config = dict(
    norm='rmsnorm',
    qk_norm=False,
    attn_scale=0.177,
    bias='qkv',
    lr_mult_down=3.0,
    schedule='wsd',
    doc_mask=False,
)
Each number is 500 + 50 x the weight over its row's rms, rounded and kept within 0 to 999. Layers, rows and columns count from 0. Numbers have three digits each. The size before them is the row's rms in percent of the matrix's.

# down: layer 3 MLP down (transposed), 192x96, rms 0.497, rows 8-93, columns 0-47
# gate: layer 3 MLP gate, 192x96, rms 0.184, rows 9-94, columns 0-47
# up: layer 3 MLP up, 192x96, rms 0.182, rows 9-93, columns 0-47
down8 112:468519471477446521433513464438496556516476487347454447510469514416548482523443538434562548495544471441498489509457456573531516499524503502569573
gate9 114:412503562568590537554486554466385509450503508486515410430470530458437485462470391523526556553515544516509459525499508498486469508556490457512563
up9 107:498523476519442554518579485476469497492489528479518416456493570476507458530395513544491619500478550498503490490442451444335466469514525421636492
down9 101:481479492551501615468505513516358430651537531520408551531414446519552506561479496501527522547497406521528431541462581485403413491433500527518503
gate10 090:468536504544551578438606506502470459481546419558486459437589446473464462596468561512556539408406500462416568458468475497579376570465531554524525
up10 100:533509609604487491463524449538469539600546389499388516452479503506403497458552530501419464516474610455521559471464454572498459489516407459474503
down10 106:496521515463501519469464552501496474473484559445484434524532536488439407503530542568477512528472541570502579470501492460523601508581436559520569
gate11 102:467471534434451460534517486664499490515500466497492467534435529586578475441525552565519485482549421516500514464520531489575424560547431436542491
up11 106:484432432512467675483537518430607543475575536471518569534495398486448498535425515520457430540520499519450485416535473568561470513463468528502523
down11 104:522463462556591424539423527444562473514502488498531531413418488598523483534504503467534406528475606535485581518542478490497542556494591509518425
gate12 109:408451555535456499519506496480558520499451504551537486484544557443451523457363497605452515603572517575519454422419426496556569435599386516461509
up12 115:552530501434500453458454419562471501453474501560549499552469496481512428497564482494536581634558511558475483523561565500493464479556502404531488
down12 107:519509469540505536402412514451453504484444539464489421504519447514499404585432481483510528511442451491479513588561465519460509552445553489488455
gate13 096:474567477489454495584521544522407491547535526483561477433524497441532429456501527535450483448475450496448435427509560517510515501465487514485439
up13 098:534579486409468527458433425485457474596460419580469549465556562452478542468516418466450525536482403521489515491582564479434488483576617484526483
down13 102:488506494481463448391517450526490431461475525573441548473435618526491547511483478494512405508457592506470407601450447531520502496488431584527402
gate14 100:514500406407517442442514619440480524442315508532509581446533539509478494546487472530540467591510517540492512507497492562585457516562424559418513
up14 094:459538490490515549512531477500534558593527503518433445513468453565402521552473509499573464505531552511507407407557545469470497490437486508516499
down14 096:499447570556355518485506509506483550484460491524575576529549459478431535461543485471591480485540543535432586501450494409584519498458461411498421
gate15 099:422557559533514482502546615507539512501501470524451496502523458496532498548507490500484574522562392486511524464446568450551473518409526517509533
up15 130:393471498487435443521435499459487475515460473518554501459516449586372432404617510509515484520535574423535436579502493522473526422486468513511566
down15 129:425408565514442462512467505495527541549486481564493515500454418416478530472625552530510491516515527473481471527549568513497503464532484504495559
gate16 094:466579522546405555464541482472569515598457455440486511432520509500538464542481555498441462425466553485545480509459471440435437481499445560579522
up16 096:486484469470529495563599436590530547420442515568466491511477573477587529507512586526497520481418549521452406441552459524527505373446410537523469
down16 101:416536468479524519495494480522510549509468507466590380521430520507499609439476539526488505531529423504537437464428561511459482481367437545458528
gate17 098:498476486534570593573552577547522499521555429570484590567498552602471554581542585527546535544464469523479510374501470532454449540575566473552520
up17 099:501528461441444367429451517475550435547515518508527428473500515510432514520459402511575525468494479547525512462455575549435526501432501504595569
down17 101:534566496513435432557567474414435479518452572593540466578431516531486476566584467452498546493466488519471428561483529396555525427470486448527427
gate18 104:651486458404470512426556510557506476555555519478477433485555552459588578464480507497568531436549455493489561482445523546506430582457453534506467
up18 100:507482513514513465492514478539471621539490560488446499568473524617585580573428514483414526510565488490522521462566507557431541517454466477510572
down18 106:515417456547562443466483472590476505468573487509497535531403448494520476538478510540438579523472475534495499492551582540405497471476488511569473
gate19 103:561502511555537470422576500518507533481456532551515450481559438501466556511515550599452482513559540478452468499583514460551485534497590504488412
up19 093:522416520501527504487503532492501380482535465509464561526487543407512459486545540521486453371572425407484434600587448535450462470498508522522507
down19 097:496478511504527590456570433460417587506443478461387509505530481513488430513447493481447543452453460427500575483497495527484476580564490579425497
gate20 091:505517499492490524483508504547440511404552479457459470513505478545508546480513477528407461515481462486483480546505482515506464455473577466475433
up20 089:447498466567484397525510561494614483469543502474440499459588575431458560522431496579513515531481424509504504494534476567445528539456417491554549
down20 086:483555473442512543423432534485509523475517497502498536487550404529485514542354484461516532459513485589478601591450504465495539435392453475542580
gate21 105:448511514519356464488457521514487430486441575504489447429417519515515525579438574583521543523479550482545557451501478408421553427458496583468494
up21 098:456594486466503415438405448498406571641510482544535490537467582529547460470466436503611461451485444480493511574478513540479540525469503578530439
down21 103:514511610513452440397458505484481535542499661488599509552565551493552457347416427464499511512494495391461499508475467435567460522545543488553548
gate22 092:443450568519469547539489541509577516476496474503489441562585520518476507497515374558532473513504583485494470471536619379476487538467437507491479
up22 102:552536422594498491546414550536438561532444425545583568512563468407449475482525544475494544486536428385495472382461531456612397492496495488520461
down22 098:550537424453537575533497522467508485467472605536487457476460580455510561536604397536584505400562519394509468440543543461522449458514492459556440
gate23 101:500548471604481549507501578531487483446607527525567419445544557534535499476452489489489552425499453549430488498495520424505546544486515455531452
up23 093:513495559437528511402455472592500543461504456454522459569470514550535591440545440535511487512481372454438446461491519560443499461508456516482503
down23 097:472521544492504423493489450553481517445538389431541494484418444502437444473499504457450518538532383444525427438452431552478431447509456468462503
gate24 098:550473452521484436568458502497593517544456472491462404487515468482582450392455653507424399495492465485568546517573497421464556385456525622494520
up24 097:526446415507550487498507562474512537519575505465431382480479552534564520495446533534533588489446461492485442419583429502515546471556554572522424
down24 097:555542547458532507515454538482580499536506461539417548482549535487524514465362475528399522421506577470621459579463534488526543520528445558472541
gate25 098:401490368487573538515491552521479528496510582508494622484557482530452518507456470551579515523533523515496630485541555470535565478542426506465547
up25 092:424490591464537495497525492549505601608423509595459447511460546490528507402531486531567570499473447574492524506493438562561525483473509488581443
down25 098:541462457523477548524513525512524464431472531592535395454566501529449416540583632456529559529457445448523587506521408571595474506465543539456568
gate26 100:463529463503484541485537429499549524471499509544531534578471419479493406550518537496407584449430505521569492427497492552486495593579575528462471
up26 094:574505459474515570522529545557540468547598465585499527504522536546589508558543464475510528539542550458567528488509554448454473406530365456463532
down26 095:520522450467459460455418478476467477442358553478498488524581515444554547500460529514596421538515499528410560558497449463509495463513531488485559
gate27 097:630504555471492547517529476392415434498431522531534555591542494455544519518389542460547418503543548458494444450471512552515525472593493475531416
up27 098:515504533485528400537503528508501485425512490518473435560508349411535419567443491498538531459515545511480444534454468520487450512470445542515491
down27 098:454495541568465495436467492519535543463549551359580471530413582487568572535567433479587447477570541527469584523509426470486537518561444516514588
gate28 092:495473565406471531490487503580532519480468477528477466542495376537467539585481499527456423511466449507577506524551503532457532518418530389542518
up28 094:522511576423427518504514489514527450477464570519478422479429518570524556467494461502477548415494403460430414484543518496494518450442520420543430
down28 104:535481503582512434429486581585590554404582587536497391455550504568457490490523506497389562573493512591484567531467438525509502537425524420462545
gate29 095:409428569498489453484572556463529519531469493489501422480440497414477440508421445602511480476376500458456365406444456407466555543465437513483450
up29 104:497519452561573580529437419486487514495461524471573568453499457554515480511533550466506463664506529474465491582513558513475428456433497471513542
down29 099:450521446494412496363465603548507517396581484522488567559400539572441473515484488530481543535423419510499428470531418385514573559537519408532429
gate30 086:475568592465527496439499543613525484443526471487460497496527492534433564451565477482429501538495517530538453498400498514615459504444450402490461
up30 087:484406423566510402549413404476536544480537495546494490464443450472468470505444495529545475522511530437434550535568483458561477443499550620547470
down30 091:535457538431412584517596453477469449542426407448450539497588593483541551528532450449523559434492498507508492471478550467482498471419500463515553
gate31 090:492466529502521513457522612431451529493476479553561468604472485566573477563484559459557566482549598539459433464564508515464447429539511506458407
up31 098:493425477533519486520413479635482604494502507407481508505500513528540489529473389394550555518511423475571530523531465477542442535434462462509514
down31 098:546485536552530480504461497498397448440486489533449425480472554555464514522454553446521617526511502533529426482521516493466565518394541496460468
gate32 105:501546587465509524557552482488454462469448554425547494507509458511475499405421493516521532574440426508543504537529401504588501567528470511514480
up32 109:530455571468385516446488622532588498524405491484440456530518531448422540550517472483561436519481604472505488503455539544549539544488542528535558
down32 102:478428591467383499524596539546497459468520495529554515567562536411489588463534441438396485457412509470505479541488509510514442595484480528497482
gate33 099:454524535513462494447455449645444501473495442489530536513558496507486489537421416485523483582510459421561554567573529542506473513489492459488483
up33 101:496453580524462555416445410521498480481513510534499536489553507528502517530548421449465534575459493619490491475486512528504586451509530390462549
down33 089:410555443420526497472511546478519554462471523466433511512532497533480519438378523506385443477479598387565543471492512461546450509499518485566523
gate34 090:585553461516461502420502516439538445386526550528450555536503480499422415466543521492488544590525551514570380432637491552435510540485517502543493
up34 095:488583535467453468487422421513524500535454520469561540560501585551504438428525576508497508454557425559519484572520510458489491447517528519501523
down34 099:549538490502468479492421457576528437524433452490482442558448506530586550512603433468518542404515575519562489582531456404485462477414422568448539
gate35 111:587541577404561449480580591451499540466445516574466514454537448520434478514515463513516466506381612431472444590464463549510475428507461482510548
up35 102:517498498541464570423548505428501464465412455414503443485530540459445421496452419497534448461438521476496556509499512445576468527419487553452526
down35 101:562527555568517465439522528471564438471421505495403534474502499460494447462426535465472531614469472563521525390483534478591481559461521486554562
gate36 103:499561454487534458472495615522462591551563531456540484473528473456505498567525489602488569596501486507413470625554524559450493510446430469419535
up36 100:470475478530450388536441566428499547529489485551483522459601580532403485455549496574502474518428437537503541512472438468499533518395521501498541
down36 100:534419486541557546520492433546456472520412374484545505407525467491427458532540471455463403381496508432490464473610494521540457537497479592502433
gate37 102:547492473442494469528587504429501509439543493476560452494550472517577441507482494586532530485513439492525507548469611586432527430434558474547495
up37 108:490576531399498462571556595432538492471504512527502406487539529494486488578523599410514538504519586573513482437525532449518590449498401501433448
down37 105:489413494449582498568535526547575517570492513487500534478514566487541543516468506465376389509502625589556525539471521405537493420551514537480455
gate38 106:533474521509576521474462434580519521510504475619455621466480470545595526485435487471548494469558456376428459488487509451486449500543576532561484
up38 101:420468508468471449529515542451500507551486569501482498588459586523503578490573494525489438503585520526400453484529497552570516451631489416555571
down38 099:524552450413547385488546461488511413405468521543479464520440490456467525519571417461466506512479511410458443497412511553501522468448513483455483
gate39 094:529484505500520535504562485617496424434456572427465503497542525419546461493502570541560458545524446550534453518590481570522511529511533521510451
up39 099:521428456444490533522495432457476567497464453558440550570475421529474544520519458491623532410483589504480407387486549545428499480527476456475484
down39 100:542492408427513595469481427523520486445420505470524569506517435491515463507511485512559532514446468555414541456589617582560519544513401504555548
gate40 092:422504487489514449476461583587609522390437437511557518431460481473400447509521437560486492530490458534465541470590537418533434420506559503413409
up40 095:486420459476510483511466428488489444525533515526535552541531535498508418475470471516495502473377468405528448522453511414494534478489505396578443
down40 090:513477440575541526545496571539431528498532480514451445506351477549668509533531530532443560493542445483533469529538552543493447516562547522541404
gate41 089:485485455465588370458429500540456515498428582509484401517536605543511489505506472500482570476519454454481517513532459538505385563549451617482534
up41 103:481475551469450590462536498539443535538463395538484487479520563469527463553531414519484487496484497561504511564485593479498430444460579505618444
down41 096:443555470529492550505494504425448449499523394412483465498461428499546527474494577419440484502487525581458476497497546520416612474513528463613509
gate42 097:523518439488491460560506495460648511405483508457487495413499449526535509552486538505484518471576453479534555555482463519380469535421516523548424
up42 099:476503539473503523523451502614443539476513554575458489591455463502585481572604558452548478523513520566528451515510535555474531415495482547533582
down42 097:527429501535617504428522484513512512535454503497481488485531526496430552510360399548558517515416445499544486434540513463479482558455495565462599
gate43 100:439486460527534481563525415432479447442500510538439491428535531471503533578465507491446446576466510454493508545504461582489362446454630515471457
up43 097:455538557546477464425451480562563490535493463553557528597533502431585553620574498400442557564492548442435508535508520539541506518436562473462466
down43 095:505463519505452446576535505516508510512506479459544536545490418426521502483514513569537474471447477553440453518503481523625450512616394476617488
gate44 098:401565461441610467537502555458569504530487482575493485546664519528552442589494550619452466533525544466480486434464514489497549460485535591503491
up44 116:417427520490512436485480462533472495447486513527501456497448464471504566576483404512574514505535490550626480514507659455504490524499547532465531
down44 107:490432464483461528544457523503446569511626536554463484505503477476449564496501444444382523490424460565467518510498527578458503491478556419487350
gate45 098:477550526572445507526433464452541491533455534528492517491578505493608456472542482550596572482564455496487506427514483440467532428433527494314483
up45 102:509505544563542453464620407470502557480570532621494537508523499530504463488437499536535433545476546476526494438513514531570532654547499577609559
down45 100:429515465489477536519468542476458557521532392485470468442482373481531506493512382437426458400467465461465507518557495479419549510611460471553426
gate46 108:442501505496535406484442474526492543565495404548474468492531524507508490585453524565509480488492427484508518428533407440488441593564513444486461
up46 102:503582499425467494554525365524439478520448522526472490524512505519437553434481464449459534502501564473560531536467478459510518449521463514631506
down46 107:514458492504582479454402580532556479415508474484552577393411483469504465495356427504536480494508451448505498450537418480493484469504396508450538
gate47 097:520498553421396566490439578532582500519505537467405528478545440523492665522510541530531504518461525481433488438524506503461526458544531412488559
up47 093:484515516482555514482576471501468526508536525429428525461606458489567603553459520548449508466585495503455488431552441479543386562579507564438493
down47 093:478498471463495532503453481526463517496506483455503465594416453485474481505558467404451496496496528450516472522509519507480446517535522472456467
gate48 093:519500459541480453429444558585417504621490515507490450434433490579393456474493537461524586559629485468472458522518488529519489540420436504437443
up48 094:524466448533464562568381487538485417586500404504521559500488531498476523438475490528584586448547475459476562556411482492495564551493515478501564
down48 095:499594459543467508490479503495431556476443508539481470521571547457548435427433513472481528605487539479454543472448465450481455436579490615526527
gate49 106:476537485555415471423474481496570466566495428518439500439574549522557527530530419551439531507484545411508451448445482548459497546460576506514484
up49 101:623350520448499517519569524472456431486417467509476497493461397482519506448539377559550516515482608525413456491556571525487451516465460531409515
down49 101:567456544509464534621436423488376507530459515457492483594525428488520539513529399455474567517545510453494424508480526502485485436486453462584449
gate50 103:489466475432532549561593550480527443485516532435472510569518462509540527411507487662598376545498444538508594503593462502559424473542507519519469
up50 103:530491562555458489517482566486536468541485483499426462509654488482542484532463510446559489480541507364446468512465502453519481536485505463426369
down50 100:544427518502497483521456495434535489579451544396445491625512516504458473551480413462462518417524432410476547473471616576492404456512464446481446
gate51 100:525556453525539481497495479518606495532537482551464486514495441492574455555486570504487519458514453536564516430598427493446357550468566610520482
up51 095:504489596522486580411518562466534555593465439446495493556509442492534527489559585607519572442608519496556606546432528487543534434503480484610555
down51 104:511585502553553555558475502573583496449516439462510496489548496518511471522602421467527472563474531422438586626503507417481469509523556450504452
gate52 103:484509496559514546542584561490462447492521507505523511578488462525473347481489612493467548477500521440542437463534496430540494509468482558455496
up52 107:489461438502516550463526429482527530560506528552521416512473526503563554479522442449496417466510506495514501415418541472519456514596451501493492
down52 108:531438453435554469392507488484483551509513507537508418492468633469640559484493494474561479553469545404578469459471430526494496401508484479514476
gate53 096:551555520468594474449512614513444468532463439559495426512496529532554415507538538481545537405584490528436629518516511538533449508467453531554566
up53 106:543587521415422436538504486412428487482477499498461517534393585464494538592535582505458481482393477510491511423475535502513515515449452557572534
down53 108:539516538489486495457479542449457523520478502519592522483467438495551509540518572490573406437539373516519566431422515555525384518447454601422485
gate54 106:436519514505467597416515474523548576451571530458486480572599452396532479524578493511529480490552473424488486488501456563468495574526494476588563
up54 101:462424458477455513495535600497510566507485460454517451532536464521476548555476456402593492551527537469550449483520458489503580510473451545466473
down54 104:541459393516453543476529518540481600527489475504478371528477441510530419469357486456455597545543611462493427497482459464488544514477589495555552
gate55 104:429463537468466494507538563523523464586502531536531477434463392570492510593589431505588467544514508476430519486534461472543511581553434480484430
up55 099:538457453530478531501384551404505510496423596481598541591456456575497569472506578459485542421535553530470429562519530564428455417511443558430527
down55 098:411488541404554479525512469574391509571493513502534601480528439444604555480505486487473464479397491487504568523479528417478495485524480547475448
gate56 119:466659473534570505519436463475558499425544524503489517446511483506532492534513617424474554491520363503535504441533498550525472552489520549524473
up56 105:591449527473458492500525512500535517455463476503531545493488514575435578540485481428519403470421477479596483453496420464493576522505443547565540
down56 104:490429503425532512526558373569530497606452446551469520568491614509496572516494486493402446554515471493519551490464584498441530506532568639481533
gate57 104:493533524470428484566441533409478502506576465428447557547476550541522622479507513473531504487510542498442428500500554435429494420486599485548440
up57 107:587447450469512481513503509483479555497503503533513516464559467533526518452540478482530437387412598503479493507498439500462493527578452556531566
down57 096:449554470521501536509449507533554534503522509571537460388545532541558533473470432481489536545581540468509484463465450438547481501540518594388441
gate58 088:517542587540501486416525503496468531564547439535515552407524510484527566497506553559340504461522506547517579515471594459396604481524561515494487
up58 095:615514459578463451483553461571465570384493530552494486487488544499616557468559505498517444500507478584627512490556495470479509468461563466403422
down58 095:561441465603546510487453563475508483510561453471425574506439422460476544555521543451458482494553510474444592570555530549518447475537519531526491
gate59 095:535493548496506548487540468555508509541452580381556576529535447575464486571489483500518489504382463554546407391475546534540501485526414468520535
up59 088:371449459446513487501534508511528549576415569500415515498576536555474479507556532513473531465447499466471583467432519513549519515508413540460418
down59 095:473599460489461580462459523543492499469608632482512607480591478497434447478506486544496546472438440467503437456557470467529402499530487504588543
gate60 104:451454578508530485475442474485543494495423556440529401570459468622561518505457557562547440469461515467468599467459527532555432506518463479487453
up60 111:492455490412408489513499535578480381541484440411560480442449467508526488491567479576499420617476455607453502502449529460512438495532394429447503
down60 095:567493489459488522501539467527484351580504500464543508554482438485487452548695437538594432464561546523444494502556493458485488473458507406514537
gate61 099:442498463559501470496509521488486472417529547439492522490563446527547478564494428485543462582505461548511432456479473498527447474526564512475544
up61 101:529568549396464428534488533485529569411527385468437540519439527576473450523476487436516571456526580511556611491496576504538523503379441405490484
down61 102:542513528498510511529499367420505420478478518488631444580576519471557477593391500485536569552438538539523508550534491505559455435489476423481481
gate62 095:508557464536514456470557542526437612501514463491459539456531544514550498436539468532562466544505443504522549465474300458544565507541501472472508
up62 098:431529476557592424535443419517515496416432517478498442616370455456485424519544472454416465553501428567545485496522567432441537561483486513476577
down62 091:521528547436485475548516565398503520514472563457579496349471538555511623549539529473518514597491490410465512482504461517486462533527513499517458
gate63 098:439565530443455491473468385488460534409510465455503499521495567486435505424539492544521569488476495483508542437474448454635430415495491518428407
up63 096:432472451452453377493523535498414524501571555505434455592399520483412524438413526513533504450474502601435469554503515590437477599451497430548492
down63 094:475468535436549501557479447504627492565474539484549562521514535477537568446490396479439504506476469523418469520475523550505561523550497502482509
gate64 100:423542425452535577541457473514477458417542572516545469537528434564469578514525533528491465497587451449509569544494590439475609449560493555535546
up64 102:482511623511435508458524448539445458550542532545501507446462513517533505515463507343468546483433503501435550484413516549516483518522470474574505
down64 102:602469518531471473399537495476561443468497464412455573458438465515504521517484495591548408489517545547504460518484541572597446527570454526408540
gate65 097:542525564576499480637468507500484534535560499579491531492419517630470466445559547603493489526542481521508480532483463458432619525577440432510544
up65 098:532569467566520479557487551509517400491470482437454515428541505473524574504473513535573501441482552464500436488447478521540529452555547534473562
down65 095:498490446461486492399484478558424468487493530517601503477540446562576520552476501391469575516419490565533432584491412510397434486502523518493456
gate66 096:534555528449577479533512529584527495520574514493513444478466490473532591477503499494519408457568505410403448494597519512493528464460547587432595
up66 099:468473446525564508427596496573456523456506466437487447507520497545614492393474503506585446526530543622565550469449435511413595530581468477456588
down66 104:524418461517522553495344499438515471466483479524515463476458473396462453462460482517522476464556524485544506480447378370602512454505512423447467
gate67 088:487500594573456511608530471544481535493616544553468502570468494530533434517522487580442393568433488530454480545446526459448558464555648502570558
up67 100:416519481440445499472506471580512425545602521414517489583507426466542478509411511592539423535484518554535422538530459521548433498467424444507492
down67 100:490557528525452457458429477416473439496503454465432462507569398578417504471546538555542563439405371577586535539462553465465573518519521504465594
gate68 101:523429502487453477556479586525539562498430499482504560486541492472573408520479509569578461511554434486541448564470418439527505458436485545527471
up68 112:496566477476589481534528538505490529533506573589584488576557527426533534511550593450475392550469537524603400552554536501512431439482477574492526
down68 112:477497375519497515613505542405416536450511561459490495505568576403517490522580598589489438486572482500569476532488526515433476531520507600543486
gate69 101:471426455377543510456503490523444508553530535394447510443519570475454543516533452424483487488545539503494470534486514411530496523593486491559523
up69 093:489491446490521508479517582526483570472466447481542494539405477590462532457464518479553509523424474499512549455479520410530602588565605445613579
down69 096:492454558443422505469589454504503516559500489442481496560569583430465502425531515512551540541520481425425506492436487521501480584478477573480469
gate70 107:499531414528538522555548552432493513410470451473599543498566528523496466570493484447530520466511462474495376493434542491492476433529533511514563
up70 107:576498390418559463475493532556492468452455560462457524519475544444492446524579495490477548475533495530556474530520450543473566546532494430537490
down70 103:435428508520509486501494471488468461546505548426493533509433609465527617488536460539472532572476535560439548522429472509518528559434536428464528
gate71 102:468634492383537499570447467528491490510387505455630526487451529541492495472544386544502461447502505419520506510534489512441490431522535443539443
up71 101:471400497636415448574401530604501448490512504480481470503503504434562508560543538520439504446570535458517515479487466547560528547519493559543540
down71 099:518498584440462589502545464524416412475491525457604456482531525496449548560485502457418407511448495468499544592584454496538547526477522615442484
gate72 108:484518496447540573537566606492528547547484468463513429397411435573512409484475547506419471560510481527494503547557438527442427514453517559484532
up72 099:548524580485551472637518460445482418629536482553458479490518604473502526499501521479488466508481556509578497478495472496550534486376407537508402
down72 099:492564554492451562508514513550468460466456460596459453549490517423402560471548412485499513546558396418532462508440502540491399538576508466516504
gate73 099:581523442540453482488436517393583593520508465425501573531468535534533458476518511539484518484539491500524545436518444455456530510458514533501479
up73 100:502496494510456461513441480495450436553440452505469522576427468522538546587557510427489551544419474396633527489489535560454482432532527520494512
down73 093:609513498510492390520535479462493519540510419563459575458492498463421532508433471564471566435560536458546463465495478445557421591523510452479454
gate74 107:463522425493575482595436467513541441502491575462613455438473486510508509525496445517463456588500457492439565469489481397555521506538500536557617
up74 103:527437525547491485482464533517465483523558451453582563549470494565518505570568446513543457536485480482517449526638545580548535554515444506462495
down74 101:567441462480498490524465512584541519513495513413449470567532502484471441618477526414497528511606493425532572537435469475611395462467401430538563
gate75 087:511519582607506488551478515471505501462539538557480475603498519567546500546573498457450605402448477512433514540556425458491581527459511506456482
up75 104:365565539422545481485526429477533460508597531547528472482543485461499504592460507489507493463459499495520559454558493513554393519472540583480552
down75 094:536516613539588445472487442434603556431437540551501483518418540472467495506495425575459557468502576501518480495566491495466587549454474486458532
gate76 109:558444539514614536532508468446376470505459586451544451473459630522522529422517504612442518537555505508510505391570442474547448480558465502458526
up76 094:452575515416498540526473523539533599453580513526492535543484457511494469479564560516519497612556569551458487531456531482384488541516508456508540
down76 091:479484503567497544500473409581513504436513482524459538491453561520429475512590477438547525554461510451485464496523528564450464475508489532476432
gate77 099:489573624527434421478565453467542502531512571511512523639539503499578567579454457506465547458499485460509506500505522533513558485533480587465418
up77 097:631517518535449465511586428427449547538510557472430495566514546525517504536490475529536539556522449517517522509554382484468398518500508482497431
down77 100:615491430489450493484472454461479458425553452437400486469497481615548479411480533477452483506513465575555484547457499505518424444592496544541495
gate78 095:546482629454434453476500555496407510567449445537523489513454492501503562584504533536525474576540535557454580401569609549477566539518555453537485
up78 093:459537566469498581532490526467473456549494496569469499571566595495467515599493446617480509525494544568512526508392481532463354530468511442484464
down78 099:440540439486489475530524511419484477499550511444458467471430442517563452522563585459569502479468464481452432559516437363560526469545504460512583
gate79 101:606473580484526574518443544578521473496459520478504513447560535486406553481531493488480510486461476562498454506531534431499468464498476506589667
up79 109:560448468506469624533481558465436538484537465443550367538493502530583493476579536539535465552580459478484430459507461429470523513508504541513547
down79 110:437528603507385549572492521405499464494473486568439537501490550444437488550466455493543567556557525448432518536564472510448514490477401490504517
gate80 112:512495621564456532494578473574440483519494561509519557530466566551433492572455463522478562388493438449483500458518555515496496460417529494526594
up80 092:468478579437488450578462498506502513485468533468465559510486488439506568393441528477528437485410519559444548418502577499476494495275526512469431
down80 098:398526562472510590472463521557466422512506427505529431494471459544469485477517459498335528451552461440558430555583557464476454490528596543562559
gate81 093:407447475476570452538450556513529492570436417482513459508476574630511492501587490482502513513552543473440508571575500452456590535523497446427494
up81 083:541454586509425359553455478446400500528532521506478572493451571559471449477521486463502413526459587547436549506422579546568476526471447491514462
down81 086:581495494502439486528521562536503509389462561512545443343509489536509510512403545600499566543519547441537442570553441468409533550501526427487493
gate82 099:535564420454532537550470463482504477479552494435554490497524468545529503424459483488486389479403574528475516536559381591470419449538532495532437
up82 099:380580559389444586437511473526586464477460438446462451446512502469570552541464498616463530438482454528471534436495460506478556547498563534417449
down82 100:469543562555410444537474511537545576363436420543507547520497490473571460584547414532505552488526476470508519465600588542489506528530468521477483
gate83 109:502591474515528498537545523439514514456490448453563490552471540445572464464563532463393518506524495542543484503571571450529468459550531537302520
up83 102:531524487519641561369530453544499444624497519597478567460474539496481546498518564475617445519460518542546577543439475536499443537469461533540429
down83 089:479496473558518512591431491503487462550535473536465540435479504423435629544497572463459576440400473567476426472537527511496496473474487562554415
gate84 110:510461496524486486577556495481594461441543508553509489513535503503564551440412523445549474495550483504548528473422459492508485459502554549560497
up84 101:495571559548463485423551538456509432534379474422554493508452491566600421423547428565536443482452496447483524397546466497546568506474496547508454
down84 100:500466547463462553496567515485480374540467390560427486496528492528509447576490476561481496572468481516509544534411410586458480497534406548536453
gate85 105:521530504538568362573531374463483519495505486570496401488514549486446420543481473465509495513450502503490569496512429482509531492593609435472449
up85 099:481534542449548587438519535558426493471430510492470539560575520449557501548491512537474543417600561415532443544511578502506431484483539539507463
down85 098:496518448469447480438489482430440504444545554477451418448542432547507441458573386491576510503421455480476524478567453545489523521560530527443477
gate86 106:491493462449457525537498556433439560452526417453487460493520605511526480546514569510567506487374500579394510562487477414449461444479561470548546
up86 090:469480520551559484434538433495500507501523505459498492508430403540462471606494439481459593486552474544565610487440533540340521518501526629494498
down86 092:510561396362555462505512561453548493459449461531448501469428547461552491522525400525502444488469568437465525457474475531488502434451535537454525
gate87 103:494586511625486473530482442444574581492437423561539474552568470505431507534561457487539632565483511468502533477568534559435511485546487573523421
up87 094:466532522396596501454557451476527457450513553543553612493418442517539471490550527499549493499485451492516568504591432453445496440485545532550433
down87 096:409509513488418455516510490486544613477490505580546466538481582500462475467390378543402538538580550454500453404440555422515499572513520503477496
gate88 098:545463560511434447520522544417548365467382427527494494439529440574522506453476336569450443513557536606497542451551489504528441492508510514538453
up88 099:478496576494494578456435504543559486562549567424537607521550535508454483520510557555459577487499574388587474552461488397529454466445475490485560
down88 104:570462481471486596480428496439471503508470547522508493436554546593582528483515474513418496421401418503592541448459413514486479486483543477463523
gate89 096:566431474433508525506552467480454555542403563456569470505496452548480538590529438512489455448416464551459468558513493539526468489485400520575500
up89 091:507542499496554497506454473561544479495501449477515517448398429444532500559449564458584362480552541573602519613474436494524478584540560512592542
down89 099:439493486479506556539536463486481481504469590551586497498505558508466481506572577530385449515496465537441377515470478533604519510513423518536528
gate90 109:445514555482524511484450414506615599460480551559452552486393523540450421519526441464604498497452454422520485482567552589500533472470484552559519
up90 105:466395382496543437468510465527419453490476454480485493516492492551617472577518527512559498547552523532549472534628460495450428575507477508478530
down90 101:508545566524526479549489492551499467496463520602490527435486490441501480555611478542490549530514519422485500581475458456574485594531300534433435
gate91 101:520502446463468517500575593516555501414425477523520546528539479479409459430462546505508388514555561461345479516481489538531502395504503434391551
up91 106:491455545557373498418436523541463565530563479582466439538530577509582528442511515480544453540607490495476422467496535489555408555499536383502536
down91 105:428519538502395417507369444558548487480549594354493523461523489553492485463566457469573466510494476596514495471425567429555456564521478497501504
gate92 102:515513512534584527551502535453533500550519478527581538446438625478444463450473436498503485529574442533534549544514554429485472504558460549493510
up92 101:484464503529434399384529541417518482462453487496497506475474453440497476512484534470543464500489445480463391479421477566513528392558571449498539
down92 089:492549472464558486483515521400460536535585514534600507556479486593429471483347534463538532479502478529546498462641466409552451506429548477523527
gate93 091:455563522474492487504448441389481572481489485598519597598451446549460440465519527473529533497475452498525542428443556547477470547498544425448468
up93 096:546471523509504478440514421560594499505583466547515477543492505473539595446534526483553480484463466495523549487428454420496469535472454529535461
down93 095:519550490539519508437497558442508575499490517565505489523542461485461608419400547534624510556555400487448499469509468524515524429533463546494589
gate94 097:422435605555461511554571524423441534488417508509490551555505442514547488473423540599555519440497568505404523510490492486500586517572454528513513